Each number is 128 + 32 x the weight over the matrix's rms, rounded and kept within 0 to 255. Layers, rows and columns count from 0.

# layer 3 MLP down, 64x64, rms 0.11, rows 0-48, columns 0-63
[[178 133 123 128  83  90 146  99  80 174  60 183 132  67 113 115 129 164 119 166 151 158 152 134 164  99 173 126 129 138 137 148 146 144 126 171 144 132 116  91  74 146 130  98 167 118 148 100 155  91 133 109 155  75 122 109  88 194  77 137 148 110  97  87]
 [139  83 177  73 138 138  92  90  96 115 132 168 171  97  93 144 154 187 156 204 151  80 113 148 107 152 139 202 106 129 139 140 136 220 200 169 142  93 178 133 174 132 114 151 173  46 204 179 131  71 146 106  47 166  84 214 185 122 171 134  94 161 177 165]
 [136 170 161 182 135 137  95 134 110 157 121 131 102 121 170 142 157 116  98 110 137 153 127 117 131  81 150 100 128  82 176 135 157 138 134 105 158 173  47 134 131  93 162  77  98 136 129 125 137 156 125 129 101 123 132  76 148 147 122 136 157 134 110 111]
 [147 149 124 133 111 143 148 156 142  99  97 130 122 120 157 128 154 134 130 105  81 123 123 132 128 119 123 132 146 136 134 134  75  51 108 123 132 139 163 125 114 105 114 135 141 158  79 155 124 129 164 132 143 155 140 148 176 136 131 119 114 153  97 129]
 [136 109 118  87 114  85 107 114 136 152 168  82 144 133 186 144 121 143 116 116 142 121  77 155  93  93  81 143 197 161 127 161 122 162 140 140 133 118 151 154 140 163 153 145 171 133 145 101  76 145  99 115 133 176 150 172 148 174 107 161 132 177 104 143]
 [140 239  73 135 127  88 142  79 166 167 144 126 100 192  65 203 151 115 112  94  98 154 176  94 166 173  17 141 150 166 107 213 121  71  71 150 142 170 122 192 148  14 130 167  41 209 108 144 117 178 188 171 160 143 148 135 208  88  63 108 148 132 125 101]
 [168 125 129 124  97 113 153  86 106 164  92  98 146 173  84 154  79 217 168 114  91 145 120 142 126 141 181 126 130 112 179  74 156 182 156 208 147 106 118 108  80 154  93 127  99 143 195 160 159 114 139 136 157 109 130 143  84 135 188 100 109 126 129 140]
 [140 187  84 146 128 126 107 102 146 159 104 115 151 138 146 165 115 152 147 131 104 109 133 158 119 121  96 213 108 127 109 152  91 141 104 137 167  92  93 140 120 115 133 143 126 127  67 139 115 132 110  94 133 144  90  89 111 166 133 115 136 165 144 131]
 [142 114 109 134 184 174 162  68 127 161 182 136 112 166 122  83 114  93 142 141 157 136 149  56 109 144 161  84 106 127  60 164  97 119 134 177 173 115 142 140 159  87 108 129  46 145  99 153 162 121 108 165 142  88 105 143 153 118 144  86 118  69 108  81]
 [168 155 140  91  62 102  85 115 136 153 108 126 120 104 134 149 136 135 133 126  98 120 106 122 117 137 130 104 109 117 149  79 111  98 160 129 110 150 131 122 128 105 126 145 168 127 134 160 167 116 159 153 165 148 139  70  95 135 147 180 123 132 130 121]
 [100  95 135  91 152 163 115 143 107 142 142 162 117 113 166 128  98  87 133 144 160 143 107  82 133 127 211  74 143  89 135 109 145  93 180 106 152 149 173 144 136 128  78  84 111 114 106  69  91 128 117 162 143  44 116 117 174 158 115 107 106  89 142  53]
 [143 161  97 106 131 116 131 101  97 119 194 113  78 138 132 159 145 129 136 141 151 155 124 133 132 173 113 100 178 154 146 182 108  83 127 128 119 149 180 205 137 102 111 156 148 130  88 134 142 129 129 117 133 156 147 108 114  76 103 167 202 110 221 188]
 [ 99  85 142 145 133 135 117 165  78 140  73 156 174 115 169 122 155  87  63 164 133 102 156 145 115 115 123 188 121 132 198 173 150 167 124 117 133 169 133 114 218 135 147 132 155 139 133 111 119 110 110 127  79  89 181 184 170 170  98 158 106  62 105  87]
 [110  25 143 124 113 149 149 115 178 111 111 181 126 108 105 127 160 127 111 126 148 119 140  95  85  87 147 153  98 188 157 106 143  57 146  71 130 161 196 177 122  89 143  82 184 108 121  74 173 119 108 109 161 142  80 105 154 118  96 159 117 145 121 163]
 [165  83  77 123  78 119 124 128 136  98 172 156 124 166 107 150 146 126 129 127 169 122 108 168  60 146 130  86 136 138 102 151 107  88  93  99 135 134 124 136  98 184 127 136 130 139 146 140 161 112 126 115 148 133 160 110 145  66  90  79 163 119 120 124]
 [146 115  44 140 115 155 109 143 156 118 133 153 122 163 131  78 119 134 124 132 160 115 124  95  79 133  96 136 113 146 139 132  91  97 154 125 134 105 129 182 121 138 127 132 116 133 110 103 146 136  22 205 127 165 112 119 155  97 151 134 114 122 105  97]
 [117  94 102  84 123 120  75 113 120 156 158 149 132 164  99 144 117 194 158 143 135 130 133 122 153 115 106 125 147  98 134 120 157 127 154 188 163 139 152  76 167 102 169  94  87 138 167 120 132  97 114 110 131 118 124 126 145 159 114 146  84 134  96  90]
 [105  90 124  85 143 117  71  95 104 158 133 151 108 106  37  88 133 127 126 143 104 165  92  71 120  94  94 199 115 158 130 109 134 181  90 133 146 134 121  97 158  94 134 100 124 157  93 119 180 132 135 116 165 149 103 137  95 134 101 144 123 184 145 121]
 [168 130 106  90 111 102 178 132 185  60  24 123 115 132 135 160 120  89 165 127 118 112 152  43 120 117 162 114  83  66  86 111 156 146 138 130  75 158  96 107 122 158 114  29 112 141 174 114 151 144 110 138 129  93 137  80 136 132 106 135 138 136  94 132]
 [ 97 161 170 135 143 137  49 168 175 112 122 140 144 124 180 138 173 103 124 148 145  87 107 102 115 127 149 112 148 101 115 142  71  88 142 161 111 105 128 118 152 115 171 206 172 116 107 133 100  82 124 141 136 146  80 136 143 127  87 173 111 125 130 151]
 [130 151 138 116 124 154 187 109 140 112 119 191 127 111 159 140 112 100 135 218 168 113 106 171 121  86 178 165 140 161 134 144 136 134 108 113 145 109 129 117  73  81 152 162 122  85 122 111 140  56 152  82 137 115 100  68  83 130 123 167 131  90 185 140]
 [159  98  96  80 118 153 107 163 131  87 112 100  95 132  92 134 104 160 182 120 110 110 119 144 134  89 146 127 119 148  68  86 165 139  51 148 162 181  88  61 173 100 147 132 113 163  79  87 128 129 148 115 121  98 125  79  83 122 122  90 167 157 144 172]
 [169 125 105 133  80  73  72  71 162 140 119 165 112 118 164  82 114 116  87 131 111 131 112 151  60  82  93 117 161 161 134 107 146 132 149  47 196 143  86 117  89 120 155 122 108 153 127  73 140  96 157  91 148 136 200 116 114 116 170 127 117 183  89 109]
 [ 79  87 177 140  84  56 108 124 157 132 110 123 114  81 132 115 153 130 118 110 112 131 112 108 158 114  97 131 154 144 124 121 165 106 105 102 107 157 123 152 111 110 122 137 140 141 109 174 142 143 110 116 135 118 133 162 161 145 144 136 148 159 121 142]
 [ 83 185 156  75  41 115 112 132 123 120 115 102 133 206 140 127 176  66  53  33 151 150 145  78 109 205 104 134 126 145 158 193 104  48  73 111  90 149 147 157 178 115 144 122 105 233 161 131 120 213 159 197 203 163 188  95 186 182 118 138 119 163 175 124]
 [ 99 154  86 107 110 182 156  95  78  95 115 133 132 101 143 118 113 109  99 136 106 145 132  82 112 127 120 117 134 171  66 142  81 145 133 134  89 147 105 144  90  97 138 111  92 109 163  77 121  98 180 118 147 128 137 148 133  90 122 144 140 104 118 104]
 [ 69 100 191 122 131 116 128 142  77 111 137 107 113 147 130 113  97 144 127  97 129 141 131  93  82  58 114 132  99 129 147 138  96 111 152 104 126  79 154 107  99  63  81 123 121 143 199 161 165 122 204 141 148 127 138 106 164  93 163  44 109 125 152 147]
 [170  89 107 131 152 101  93 174 168 142 127 149 135 134  65 138 133 140 173 183 104 176 129  87 194 180 100 108 153 153 105 135 111 107  95 127 168 124  87  82 116 153 139 137 154 116 135 123 217 122 186 141 153 129 108 125 149 187 167 105  91 164 177 130]
 [137  77  98 115 148 137  87 102 110 126 127 140 147 150 173 113 121 127 131 131 152 114 114 129 157 123 119 135 155 145 116 121  98 121  68 117 104 111 145 124 144 174 130  98 126 122  59 123 159  78 126 132 156 126 118  80 147 125 170 131  47 140 152 164]
 [157 138 133 139 128 129 134 121  92 159 195 138  88 159  68 122  99 157 153 129 140 157 106 108 163 203 140 134 129 153 140 170 168 164  91 131 202  91 125 117 128 166 104 179 116 165 117 156 184 113  95 151 146 173 138 158 102 120 168  81 169 100 102  54]
 [148 113 148 129 144 132 126 178  70 134 132 143 121 124 182 123 159 102  67 153 144 145 162 138 140 102 125 169 141  91 137 131  96 115  98 140 146 134 151 131 106 192 131 167 141 124  65  99 108 161 102 133 147 124  93 226 148 154 104 128 129  75  89 112]
 [121 161 145  86  96 125 105  62  53 149 144 187  87 126 114 155 142 125 137 147 176 138 114 135 137 204 103 120  97 125  48 109 134 151 135 113 182 103 137  86 125 221  92 106 134 116 136 121 139 123 133  75 124 129  97 142  93 150 111 130 145 120 107 141]
 [109 103  83  99 118 128 136  41 174 118 127 164 102 156 112 119 134 160  60 157 135 141 177  96 102 117 154 153 120 166 161 119 147  91 158 144 151 157  73 119 138 136 137 106 136  94  79  67 140  85 136  63 113 123  79 152 151 137 166 143 121 157 161 124]
 [167 126 118 136 164 105 129 162 126 102 161 111 137 182  88 109 117 141 144 115 130 193 131 137 175  92  80 143 123 120 116 182 142  94 100 119 126  92 168 177 116 111 107 193 103 127  95  99 143 101 146 130 134 147 157 146 141 143 170  85 153 127 115 178]
 [107 145 110 109 100 144  95 173 138 119 129 146 112 121 140 150  97 163 144 112 105 143 162 120 197 134 112 110 104  78 118 120 134 164 157 124  89 121 121 133 170 109 123 131  78 117 102 195 131 120  90 131 124 120  97 207 183 162 148 133 105 134 130 120]
 [149 119 115 165 153 182 144 127  72  95 131 117 149 137 175 165 125 109 106 100 118 120  92 135 101  61 150 101 117  94  96 125 166 164 147 124  85  90 155 123  72 167 120  70  97 152  94  92  99 142 106 132 173  94 176 163 118 113 105 101 161 100  82  96]
 [129 168 109 128  69 107 144 126 111 104  85 118 120 147  35 108 127 136 154 110 110 151 165 161 164 151 117 113 106 154  79 101 143 117 129 201 107  89 146  86 157 165 121 121 127 147 101 119 167 137 137 100 158 109 109 139 117 160 133 109 163 143 134 177]
 [171 134 128 118  92 111 104 140  78 126 126 147 145 133 142 104 142  90 171 132  80  94 139  93 128 170 141 110 120 116 157 117  92 170 142 188 111 143 147  98 163 158 135 115  99 153 124 163 113 127 112 131 125 135 138  73 122 116 132 125  88 121 100  94]
 [142 153 106  68 135 135 143 193 105  93 185  85 118 204 106 143  85 128  85 102  84 136 131 113 172  96 152 126 115 120 153 143 168 110  67 173  79 144 166 109 156 150 131 159 109 171 125 191 183 144 154 148 154 112 104  60 176 158 112  76 163 135 147 155]
 [112 154 140 146 107 142 140 137 198 116 141 119 144 118 149 135  56 104 155 145 131  94 125 167 102 131 114 141  90 131 161 130  85  95 177  66 179  75  95 182  94 105 141 122 178  85  95 150 106 126 134 138  78 180 118  22 152 133 135 123 101 202 127 172]
 [169 152 105 167 138 135 142  89 159 143  70 130 144 112 129 160  94 161 109 144 137  97 169 156 125 145 148 146 151 108 176 167 117 113 121 143 153 104  96 145 188 159 120 120 117 111 124  98 111 120 130  80 113 110 107 101 155 157 151 169  85 152 137 139]
 [140 166 127  52  88 118 122 122 113 156 116 194  30 172 117  92 126  98 111 109  74 133 124  99 173 144 144  93 115 105 158  70 189 154 125 108 154 158  72  79 118 162 112 122 122 141 120 165 113 125  55 180 151  69  91 117 128 137  75  83 152 102  93 145]
 [156  95 143 104  79 108 133 120 164  98 150 109 114 191 202  83 164 112  87 113 143 189 131 153 155 131  89 136 130 142  84  95 142  98 110 120 139 148  76 147 127 147 173  81 166 145  49  73  60 142 137 138 147 158 172 108 157 155 121 140 163 154 165 147]
 [150 131 170 125  77 117 156 102 136  78 127 106 129  95 161 137 129 106 139  94 167  98 120 124 100 153 135 134 122 106 135 151 146 120  90 140 136 121 202 160  93 173 120 162 171  87 149 189 150 114 128 134 113 163 123 121 110  56 186 140 165 144 115 177]
 [198  80 107 112 124 104  99 139  97 159  68 127 164 144 137 102  79 118 123 165  73 126 130 131 171 122 144 152 144 110  73 144  64 129 120 137 138 146 127 138 164 139 117 197 109 136 136 161 113  93 136 139 137 108 126  52 115  93 195 164 123 147 130 177]
 [105 159  98 128 158 150  98 148 130 137 125 134 168 214  68 158 185 151 165 101 143 196 109 157 147 132  84  96 166 130 100 152  83 126 136 146  52 160 138 111 182 154 215  89 125 157 152 120 100 153 105 123 107 166 153  56 131  93  75 117 147 120 144 139]
 [184 157 102 153  58 172 148  64 148 161  97 115 137 136 127 173  44 129 243 125 112 166 106 158 109 150 125 107 152  86 106 101 164 145 147 112 100 125 155 151 149 104 128 142 127 136 165 185 151  97 167 179 176  91 174  93  97 106 174 170 126 147 189 165]
 [127 127 133 109 141 171 101 153  64 135 206  94 148 129 165 164  88 176 105 127 145  72 105 141 116 106  86 173 121 101 115 110 119 129 132 176  94  92 188 140 132 119 128 123 140 103 113 157  99 119  69 156 137 161 106 170  93 113  87 151  93 111 136 147]
 [118 149 122 130 108 132  97  89 119 156 159 174 135  96 121 179 117  73 103 139  96 109  90 111 171 157 114 155 110  98 136  90 128 154 142  39 114 124 138 125 161 183 121 148  95 124 195 156 108  99 154  76 129 108 124 144  65  85 107 107  51 133 100 142]]